{
  "num_hidden_layers": 26,
  "hidden_size": 192,
  "num_attention_heads": 3,
  "num_key_value_heads": 3,
  "head_dim": 96,
  "intermediate_size": 1152,
  "vocab_size": 8192,
  "hidden_act": "gelu",
  "norm": "layernorm",
  "norm_place": "pre",
  "norm_eps": 1e-05,
  "positions": "learned",
  "qk_norm": false,
  "attn_scale": 0.102,
  "bias": "qkv",
  "tie_word_embeddings": true,
  "parallel_block": true,
  "init": "normal",
  "init_std_qkv": 0.0636,
  "init_std_o": 0.0,
  "init_std_up": 0.0636,
  "init_std_down": 0.0,
  "optimizer": "adamw",
  "learning_rate": 0.00307,
  "beta1": 0.9,
  "beta2": 0.99,
  "weight_decay": 0.12,
  "lr_head": 0.0102,
  "max_grad_norm": 1.0,
  "warmup_steps": 513,
  "schedule": "wsd",
  "decay_fraction": 0.658,
  "decay_shape": "linear",
  "final_lr_fraction": 0.02,
  "batch_tokens": [65536, 131072],
  "max_seq_len": 1024,
  "doc_mask": true,
  "z_loss": 0.0001,
  "train_tokens": 619800000,
  "max_steps": 6734,
  "dataset": "wikipedia_en"
}
Each number is 500 + 50 x the weight over its row's rms, rounded and kept within 0 to 999. Layers, rows and columns count from 0. Numbers have three digits each. The size before them is the row's rms in percent of the matrix's.

# k: layer 7 attention key, 288x192, rms 0.0752, rows 241-287, columns 144-191
# q: layer 7 attention query, 288x192, rms 0.088, rows 242-287, columns 144-191
# v: layer 7 attention value, 288x192, rms 0.0995, rows 192-205, columns 144-191
# o: layer 7 attention output (transposed), 288x192, rms 0.0815, rows 192-204, columns 144-191
k241 104:492432525440470476616474533541442556470374496596462465438539437509483502501513530523586504477569562531447517487569467501510504522501459580512436
q242 088:529395498557447508561427406567552484522490488419513426410532533505516550485504517514453515555607478563482488513420505508524561589520510480563545
k242 102:486551564576471535448519548459519525456547489551493446449504381484471491551562505594560488439313497494494480509418576506531534501467420569524493
q243 114:522558634454447485468514626472494498488494442451489531504469421511449511368404464502512511507533471493502472533443513492516541510473434559436581
k243 116:654508547540479503474483589590492443548470511517458512386474480516525510451413457512639510475465382487472551389535527505466517509508437501555484
q244 107:545571553535532536500573501556514501582558494642444491523454556478487482540529471576456573486486525475518532474525518495620496467535496501455460
k244 117:449524416380462557473404389478508501524538489549510579426495472532468521426496439455427531508502471449485559511514523600482509500532586571531544
q245 070:487426513477604494547597393493508485552419519372466507380397585564543462533576526495559530409512411452563450578525486526537568493495568428535526
k245 083:427491476569515568452459483581543489485550447574495476476606448422539508482519502510512417438481536531488541485552515434618524476482503473501487
q246 106:404497392491520454477544519596499503513546507481489490455520577499506511535468485494491515593487530492534398478472497473520511468447476470554479
k246 108:488579526438508488434537410463441470505476460462496570424582513471518455464438459538587491503469541501473426591398488434480511454569472499464605
q247 119:504448516438496501549459430517475480414509519468557506561515439470485501520478561408595444396513452500540514481495489512422415490529539455538522
k247 125:500525520591491464498512499540580529562463495438522438546432479569490504589566576535448523478489553509585457457607516423471517489409566395521488
q248 120:533518550542498503504529547440485484501467505455472497499487466513487522453446503487485556447505438520481529498500495496482461522484426583390557
k248 122:500469503503485529582456590521511540554583545516522523517467543480526582449483510482463518465471425455487602386568490512435504498477488474512463
q249 100:484558450488463513445504480551536542621521503476446480490507455484493508554540476526407509525456583571453476555485519477467587486541510529480493
k249 098:400369554512481622492482486463488497446496515614540457465518518458499539448532545458577485483536562551479541482502485536541521536529584577487505
q250 114:557525509548487481555446507514503460479531492458505508365586452516402537515471525496591440594463501519551517425461501505524461512505541450577497
k250 116:644468508485455452481549553639473481505408489430490554541452547460543545512475467577508601464642472464502465536460564526479525528485481461492515
q251 123:531459584529592531515501538481473496435428511470541502448472414498391578534422503474591527443481466489543523459493489517506408486454603507535485
k251 113:551545522544447483528522545559524495514532490540486502583448585458511578497543485499384528569590428466540517583484532450549480526472525489467455
q252 113:529564422563448432576555411500485458473558522545518496503470547465597510536502488540523472480540497440492499492499487531593431502523533497548447
k252 120:470489525463521519320527457533483516481423468406528504517538506501556466581482506513486449512487497438528471619560487513399535487475558431427541
q253 098:544580386623495515584521476501541461484550503578480531631458539509658520540563504472365473439482498584548456480630510496458572515561468537496467
k253 099:433410478513497519511497477498509569477488504447574477589590493565542514504504538528469512469653582474520633472552442515459500474459520469468448
q254 098:515639404496526510492484466517510547563451570485545530479474520547539552486522523460528415437493525472455429539580576453526530575496527568504561
k254 118:497460523499558603529457649508621498507438454482562433582475512391553540558455597471451495476515537609517514454491364469477481523454525520431503
q255 108:404503392460564430494541479435470548492516542648501520577441531558539388559603524493437516569507606452469583483553497460497608504475546488566459
k255 109:390380466524526544625531470476507474526501528516507513486525445506502440581544534444461444506506556564499534610456435460528391479501617518456545
q256 095:528519519450488532472481432515424495482503679470460518522482470543478531419440476480580459419496488479492363504534643415532545532531448531548533
k256 139:492509514472528528533497602466636511539436491499574439571442541427573551541459608482478500491504545519497545508483387471531449530494527531393532
q257 119:541531707417535494511523587465496499467397470498518523502420469452469603499456481405526580466592472472517501470547511488538442516440531521409541
k257 121:547495488482520583483480568436519468579494495604481495350461390469447507462492499437480427491527445508437533482515479498437492536520449568548479
q258 102:516578467472464479484430466503518536455474487455503532495442482515389571528546513496521425554435592522609475515475502503450445552504512496513502
k258 110:567412479607574585589542609551468460563383461510485512444515506481557507501427523554499557472583421571455506484513469473501526503428434486521516
q259 121:453474383579458500540529504545552506522528453581444484523544564487609419573563533591408497549529559536483529515502413505450465448523456477489481
k259 135:500499501533488466491544335528353501520591525504476498476583515566449434471540443532512512527484494456530420490495560543506545455517509456561525
q260 093:589494498517532475545459447587501466481415517616526453531524512484462601514538495605573513470499484468417583517518495564578434516478514481481527
k260 105:455580565458514572492517430367507593552458477546534531399464443510398530509505493484383470525521462506579440499493509522524552515526551551543517
q261 123:510477513394469542467500528591481514464461521526535485415494458446472552583485509485548539581447531504520538433479483499533442502452541380525488
k261 117:483475484450450504511582505455484438502420495554520464407481532464539495470492516501541485473626499545412405609434533519489609522550568555376564
q262 107:532447650395606527512529555491445535490418472463535493390443445537309517467502526496501528457477492484534612504504503523487450499484535453463493
k262 111:565485535532481493533527587514495474488495512588446461508430492459418510482487524538466520532517395539433506457404517434590442547488488518573563
q263 120:480428543491529514563503519563489511472483458492503493493517462485404488478518493487553438553519480483575497494477501562485483471509524366604444
k263 113:569578512445443436426517441476422439456508506522479478407498538485468464377526439602517542531527488451506546567447633522596501513495460515538469
q264 118:503502600494545444534595494480472488452491507560529522441478488496434469509465496483517519518485494426541549448512496521532482490520556409576473
k264 122:566479522411452451430512485506495395496572506521506447375472508525518448523429430488494407498509408468448580585507577507486461504503631497459550
q265 114:497525514442514530486466483545382482476462659472519499491515461534501548444486476473567455415526486484483406482499665474505524543528481536557540
k265 159:513515521457513532524479619477660490521430465512588436540444531404570570525463620497468489500518528509495555509494405480517492536516500545397544
q266 128:543492650458539520467458570440489488474429489424541481387490440477358544471472504400566565472514453432504568467468497516536465496435524475508516
k266 121:565596497526452467504500601472450463495425481571460479526445408424541515508540477428458495543551371497439487485481545432489483540434373535545519
q267 111:518646417571455447449544449489525496599516487537471523518460538498661524491522498577426471567475551558489417533458519513510566493547539568517500
k267 108:441354453610609608461556489527502462449523462482529492474597502441526506520483502447563523414463534534518513494463443521423528502543512478421508
q268 108:465500535524454554481457575549530517578526517451478491346536486413428510498449473533567513602468551540460515490365504508549541526482498456476475
k268 107:552425473498453476517542500478445422408433473609513525508506511423565531503485468512523561486540447523408478496457503483533550497546411558451535
q269 103:432586478533555472482576515385509496555570510419489488596424475523401499439499482488415510417477469501509337516441495491495520484489535583466499
k269 106:464565481569559462502442446469499445528568458399516514534607496517583494534539493477486462497405491501548561494493487521500470433500506473514505
q270 107:445407356449472541406440514503506545486524510478479449573535541518555425489489482489466585482457466521431556503547507417363536508478380527432573
k270 106:468515544454518457626450524452529556550542561559503498508522575491463570423473508525443461525437487523548462416432468454538510472500528535514494
q271 106:492527593446502486479512569555486506448476498625518535560427471419516592542505494402520519465495528441525515405528496542526417461432564440491481
k271 108:487551486390594577509528466394473452536512526567520432391454467546474515490484498428455501577586478526441508595548528525493384496563584540476578
q272 099:446556529488619474454584562427415521424468499605512532562429447482395485543543519396524539420523508447484476448542486477472443483479508517493548
k272 107:555528515565542453560483470483504423679556534479508485471471518568491490537509509525428488600500457547498617500570459489562389463513496447501562
q273 137:510586422547489517473523471474497496559505471478455520557497521530575474452502475567419468523528511528498421565527526498500612485550400577475528
k273 147:432442503541465534509478474562533506559554516452516552516521492537529534480474491523563520440447511463562553397461478540496532474552450511550419
q274 113:486549531492592557556471444463515512509485500483565604474446470575468529462502536451579484388521460428481567512546532432521466531504545561535477
k274 115:530486546519515515519433635569609523473455465451533440601522486427540506586517568499447511462531512592556567474567379491473508518403520475422515
q275 112:436508353393397528448442539584524517548528486526505487565445542510656488540508475485465550629519536521432460478508507449493611516481426498499511
k275 112:456431528388517528483502517458503517486423504535472497434582486486496514474487512510614426468587555519480370506442428512475508470579491572443487
q276 113:477431443556472437519535448484557505509550446534475478538549588492551420577539507564439514564523504519476517513454429545499499442515474457512469
k276 131:479517467534458430476556344546410540455591519497505553463576461570434419449542416500507477512447503450495434517505565521489530471532488492568489
q277 105:404488407504417517440568542527527558596509470528464493552493557490648413497523479494436517565539530481451463542449516478521566488484383456474523
k277 101:523516463422427486452467501502485457501530494536474513399575540504516484419480467485623486491388495536451488516556530552510570493564442524497497
q278 108:498514523437547512497478447506404463458496677456543489513526428483483505454440543446611449424543458471464421441521640477546500546551490526563548
k278 148:486481533482493539497507603475704525524454478486589434584406521437546549531480661455459525483534546511523558500495422473523462534477540543413530
q279 126:481511421503490466504533403582501514500534499600497534628489614535575449499527500550511473454543520508525486565502513494462495505584481522511501
k279 127:431513493457512528493443425514545513551614491460531458383511432520416397538457492506437442463375502461514585481551457521506509474483562444562544
q280 111:509523495509540478504583521418455522452487507507508558452467456492362526514481525518529497557427509462546532473470505509513451476470571509596464
k280 124:601374504528447506488543566563452487548447494451480504501539591487572507516495493553457473570600438531503568591472474451540453526497533451452544
q281 125:525586424550426502543520381459519502460503479499527551531525514588501470454540536610462394493468525494548498583550498536522544560595486547585471
k281 134:555493526566496502537443558638573472521483427360477477547567544461455458541465499618569562363549521509576528458502426554530521482413463408477509
q282 097:427463474403446567432447524616521504569497487540524495475486516521563514553504486525556546449564498493430528552491495513532495522484433457411486
k282 105:510527495437575488472443468443515494505473475593490470453458458457395516509482528506497479522485432535513441417507426563534543515500462572504498
q283 099:540530474467518536469553443573487502447477518615497496572455526533436451578535501539493516552441473474559557496506497471427386466579449437579504
k283 110:518512497430398518484513455558511520657486489503490536431485538517471543462442493540385468512595475475485569508515513563545463545470628430542513
q284 094:476471595424501507469487555445479524465469469407522509415521484559365555414433475464605512514510455477509498551492490492518502516480502540468500
k284 101:563477567499488494480451568470482514462433494550457515430449484470434469467467454532567510486450355462480519489451485471532416507510456534496457
q285 122:454399543420512486495483537530501504484550489541535462448527500428519459610523496464515536516535503514529566415415414538478461407512514385481463
k285 130:480534478512477412460550364457400494486565527545459540451563444593456464475534462446541465505498497439492397588518653497476512498517510485550511
q286 124:532500486554512527607515482512504503430518502477535534416517476501401520477519502503595460465453490478540552463508493543550442506507579482588414
k286 123:584527526484474478447529534551460485449376463414522488596485555477542495576473477578441589524602459486559526556488550472540508513390519451480541
q287 123:514552618479478520440529613503503524539459481522449530449422463485444585472489432486467566555467551483498516495477523548551522521421491519345519
k287 141:547477503449544570531528626368442383548450531555480486366482475480567564461439462435553523531541368582437527505527500497449496507560448622531516
v192 097:503500525556438503539476492477509520528411483449514517493432463533474525523501503525421518551488571495524536688495500442629484491552454530508507
o192 106:460494452512482503575475404495572457526545534448465381593548487457523442531466483465405543513529438478413580435567568584452569501556535491501512
v193 095:535450556552437556459462504642494591451459467491483492526540506487436424498442524583516491531470572533490489530463514550529519537452558389457509
o193 107:450564520479509517539479516526523555595526496521414481495512520498493528438542474499500541507564472501506508538518495528532477564474442613480500
v194 078:513444579467485523589543520382484546564518490632510523426451476419460526495472508457486467563520478516451544385655511538578530475492402487555539
o194 069:599571352489681447495539376597432499528508499511451463472493570512499503549483521487539495454525559508555503546493571466559477490439553486612481
v195 099:552496495496449455544446494505499513509499507536478497482693504497504352499516484514596491575460481500466472484554501439525413501464439396522511
o195 105:574519448524546515489441418566544462539529488516480441503496510481611532543446479488371453491526585555521384508490531534468543488500521628495505
v196 085:493426519522483431618594505543500517487501504551502557473392476515590620493471515404457585515514473492472489451601500520554568525607439613550524
o196 084:508457447526479560446434495496441467396561661492532476539559492523457412500439604536520554537498461496500560481524763494489487519451543450641447
v197 094:446530573618514527628445512566511477543483490409478495638475547548629523549563474556433495487555563531497466510481494480556476508413542490510520
o197 081:445531518424545468573539441539524583564514568546513440471532502475430459478529500469665496409504456404466566494519488515474463564551393478527464
v198 075:413582515440466529628600500420480460647428508478481494453366473509544545450598502430451493477571522478500523462497488494427523491569544494532508
o198 074:572478472479485498517490475485523470360542555455526455544600556486382487578459495530438474421490500482619520429485530562499536492551478485501471
v199 074:476515493525460487586453490393501480427558498461486462495487535514495532432470500606601504467496477500569572626487502495659491486462541526511491
o199 073:466437527555528519467497510496511481506468496531550549530401489581455474529431515453542541601512444523372572449572473459435526405494569373479538
v200 078:477510483584567503453533451381506469494544534550509513624427503465425505544545491573448540522533493462491475513494487506512544497492439533517541
o200 072:556471463419495447491540440597459464497454476405510528507453492566569519448497545468517479524445523474526505540480431505503469387480467455529502
v201 119:473507492546530534481485461419506556447560514490514498550438590473536460498468497591562485399585480489519483325471508568477552493548520443488476
o201 138:483490651467571557496526648472460519486414471466520539441500472559471587443460534463581513480501529485506437510423462482501473469394518503491549
v202 064:594424506551456547439471499482503518590488483532508446510513496542408476505460523527533482530451498510439432519578502421566605505496429430530492
o202 045:512512462501503487570459446441578474454470527435483411504579444338670489546463427480441511523499521477549487466429524577492494563532541518446530
v203 112:451465491574518552564484476545482541586569516553527463473483506422533549507457493455538519425602459478478470260576488587439536483560447514492497
o203 121:511486529470573487506559558410457497407399552475532577464514425507493557488520513464541460453479550492495447538416526495532470496415544476529527
v204 091:538490484472474415504506519517486473430483510482510513532682435474439428462655491507527491553395478512470473514558499441494388497431433459493493
o204 108:556580426526494447506518433540523496555516443553447517496475524463552528513492510506454440500515538511527402562517442488556482535553504610455512
v205 072:515596492545454519614490525591466521465568467404480499578579466523473492492542506493478481469413560500571482621454501526480517490502589504516510